config = dict(
    num_hidden_layers=16,
    hidden_size=256,
    num_attention_heads=2,
    num_key_value_heads=2,
    head_dim=128,
    intermediate_size=1024,
    vocab_size=8192,
    hidden_act='tanh_gelu',
    norm='layernorm',
    norm_place='pre',
    norm_eps=1e-06,
    positions='learned',
    qk_norm=False,
    attn_scale=0.0884,
    bias='all',
    tie_word_embeddings=True,
    parallel_block=False,
    init='uniform',
    init_std_qkv=0.0287,
    init_std_o=0.00507,
    init_std_up=0.0287,
    init_std_down=0.00253,
    optimizer='soap_variant',
    learning_rate=0.00898,
    lr_mult_qkv=0.5,
    beta1=0.95,
    beta2=0.99,
    lr_head=0.0122,
    max_grad_norm=0.5,
    warmup_steps=200,
    schedule='wsd',
    decay_fraction=0.905,
    decay_shape='pow',
    final_lr_fraction=0.0,
    batch_tokens=262144,
    max_seq_len=1024,
    doc_mask=False,
    train_tokens=729200000,
    max_steps=2782,
    dataset='wikipedia_en',
)
Each number is 500 + 40 x the weight over its row's rms, rounded and kept within 0 to 999. Layers, rows and columns count from 0. Numbers have three digits each. The size before them is the row's rms in percent of the matrix's.

# layer 6 MLP up, 1024x256, rms 0.191, rows 537-579, columns 64-127
090:511502572494510520513530522493576451496433513494477473484521473497503474498404512482520484433567509522512445482504512418523485571454555503535468467465451438507456515573511551492512527532479530
105:564481558523453576529444514527555433497518497560546464577430525477462449473405545518535451431491496595489534512523484507481465528514491475542495468505549501483525531388524490451545495459511466
100:531526481466490541531461509516498500535521511555460469465457508502532486461530491479565495531529534435527493494536508577456446521486505526483551442496540519436469463450450493519541429507517533
093:473551525525493558545438458550476508506519481527506476513503532483521527481443511495519457506512450505455464481553489492535532476513547527497490495488541553482479474500560535463493525484468458
109:484476468437468513495474467530496575482476523530417495463479501571508506547520459512571479464487475451486491476579437478548474469496556509477518535432448477547479534486488527583513450501498483
101:468535438465485565477502537432467502493474512411534516531508517494489510528475516506503534508477490526464508521467503550581507500453560566389406520495530463466391516466442530523499513482573521
106:496548528552553491461530475514508505522513498464542517534503470483520539426445475522533526519549538495493462509501470527457452443478533424473503531442553492444507516522475529444474567471414513
106:490529493486487458520500553475513426586520513466527497475500456506458516475455504436487576442548506509469408523458497467531463541547485535513534459549556455493464437496533472399513566458529472
094:503587393506523491519550464535568502566561531485451484545536510506498511532413581495423440503533532477535488537501461476481488517487541518486495532622397521547540463555539495482523479547529552
104:513536560449455492526496437482578548490527501501466443474528496475556551578599445447449465530461481525499575561563501412531524483504548486452451541458568510543510538476433492461508517555517482
101:481460469552430520561499447542546544491512570467454510482431575477534479585519523535533526451495440527592519407462512463485436448467550475511506456471454460472472520526457485534474435447544472
103:502488506597512495543512515461486523476490500545524433549560554539526484520484469475454514426535428495475509544486523476541508489431526461501546469541485503559493507414489507460487547510507477
111:508479502590545470462499499502537565500429523506440448535548486497565513501537507476544502471551477502493467583467547427554520510581559493517512468455549448529601515514467445503525529461550494
094:467573452504526483400519408600491463541484474526504523526515515538548506501499480453526530484559478527483505447543506445509402531534461477540491539505461538481480406552477484448562496541376508
099:509485466504476462447494561443461479428476492468546455419585548502566460466459479483487506515520513498538537523502490432523410481597489403522542467503493529516475457493429545532432579517459510
092:492492454535481501441534479518473474528477553522565549549465458545520541541468511502540496504521491491499482427495468477476501460470534510479584541575510525458496575515469472577515529497482463
096:509588459415523516544523489502445446478480567504536510456549524470458507509510509525406492483466448568563552498550482524489506478432524488529529450450413497586504539487488510480534497513484463
092:471509453485493496516498516518526496528454567494460518527504496452531465448492440507591448521527518512538550529504545548438507550486469484502508516436486485533529472434442573445491498555499540
107:538468566473452534474463480527476516446511488460474549462511574459528488505472442582454513487466549549522592541459484509513522532443483516515517513537497510517525496503506505483493527429495513
102:536502441508495540550495437540509514525465505524484456495460487542522456446534541476555504591582546472490459491478539441507463442387593501460510481561585462507531452511475552425536473471459461
091:557540477452388544504465435489549510465512463503485493537504472490485465583535512462485531476620482554499495538507518499542447538479524509592540459528470473505474475468473428450440564494593498
096:519521457466471478442525442481479501458459463387538441539519490460535488462472488522561525449486428519460490479430537525485526534495449528534441458474464536513543547438462564517486504467424466
095:502471499500548520484595526516636561528585509523431493476483546494444475489502514527514493508446428482541545402573512491581551450493512530540518491510500490537550521485573575495481520485512509
099:485502419528554501452508452428538557590466584486460504479430510489477581502476539463516492506491487556533508516466481391473440499525462516521580411549512460526521481477531520549533532502466501
092:455534537462440423516499457441440492479498536528466562514454481537511548475499469468524467461544541440545506575541552490497550482514476494536547482473610442503525503529591490530497476484527513
095:491467487515400500515468557546507467536495522403531466558423460505426532426474537482504563530521487470500455534494439601514568557486472507536484504476484519471531478498531489473511480511498539
092:457495380564525507445514450552533476550487496513465542470483499509490462556411352550456507455481539487525523512394524526490503473529458522483486448542490539498484434520474511459425447510454537
108:519496546476474504481424493411452412495483460470535493425501426494487576552509536478456564576548540422467470432477566477486492502529561487470543551396466523525516479538489519455480476480464494
104:560522399582470537481518517524488396467590471451467451518525511482542408547504489494542478446563555495572544529490478502479511535508542488430502521395502500513529550490476493443517577484493502
089:460479496492442523495488439462550487491476490498430536532530564449454487502537479517561412505460516486495536540457507506487476500529540502463511558436549497523451500516523529431479449451529495
108:473523568494531460495498479528545515508532526490468543470471487517468526563481491531563564381511470614501525475561457512556483552513496492484531462537474485460553543508528476456426508489508484
092:497543519496560525508556497459439497452537461439535572491478539575533414514460442457490515510563534481465521475503427439530560430480529565425543499476503490455499453505492568519539418479410532
101:536460510582580526599514509542534491548516496434487524450462509536478490423434514475522456486442518506499525527478555582537504533421476597473475427545481477526489511491454551473494457578560550
090:480486542461481471430534559525514535435502461484524562447468567521547474527487415466544534494467456485515464539478493511513518466579479415525545504549451543580501500479460462441524468521440479
106:459495426535503481411477492536466516495495517430533479555502478547432571453528461443584453566443553504483554528537507519537451492513402532495558574548538473506530469482482521526522522491541536
102:483519481471538473504521477511514454519461452525455445482560547488445543472430441525544496401515486547538535516495461525511508469520504507429487534525475540466404508480439526487493540584563496
093:489531414505480450512507514471430539414473524457555525522478480452529478518444412477485555504542465548512468449556479537517440440508544516466478488566438520499509488424543449446485509468452512
092:512535501486510502526516456506473541465446470565482480502562486443484557479535437431492552480489488487562603397453534483492485477452519523473575473477567476522471605554474561478459554452514500
095:524480505488493453451428485444497529502527596523470501449475528514515533490500495444526473485557489547466554503535489520492492556508445532534521555467526456458505488535474432488508475521564468
101:548501464550563480497468523531505503478598526438559559470468547499510488468395522497445508510458502445502507560421490523502537511434478453499530490498487483507494467515484566471520511440522519
091:511503472475523530599524450573602510459497422509432509469424470543425502492510465543421491603483488474486498544537504511415472501468581505484562506538560537450490475484490571488471586506488530
100:517490625564472507415511477475496510500551481504564466556476433549532540450455452536598475508526498536488446552553523485481519513509505496527475510481427559479440541557461492477511451456476494
095:505480548472473534471497538501569471564548461463435528541499443493506515516430581472531508457488511531517462487472481560483464461474505477486587391524507470482509525472513472516491518484553510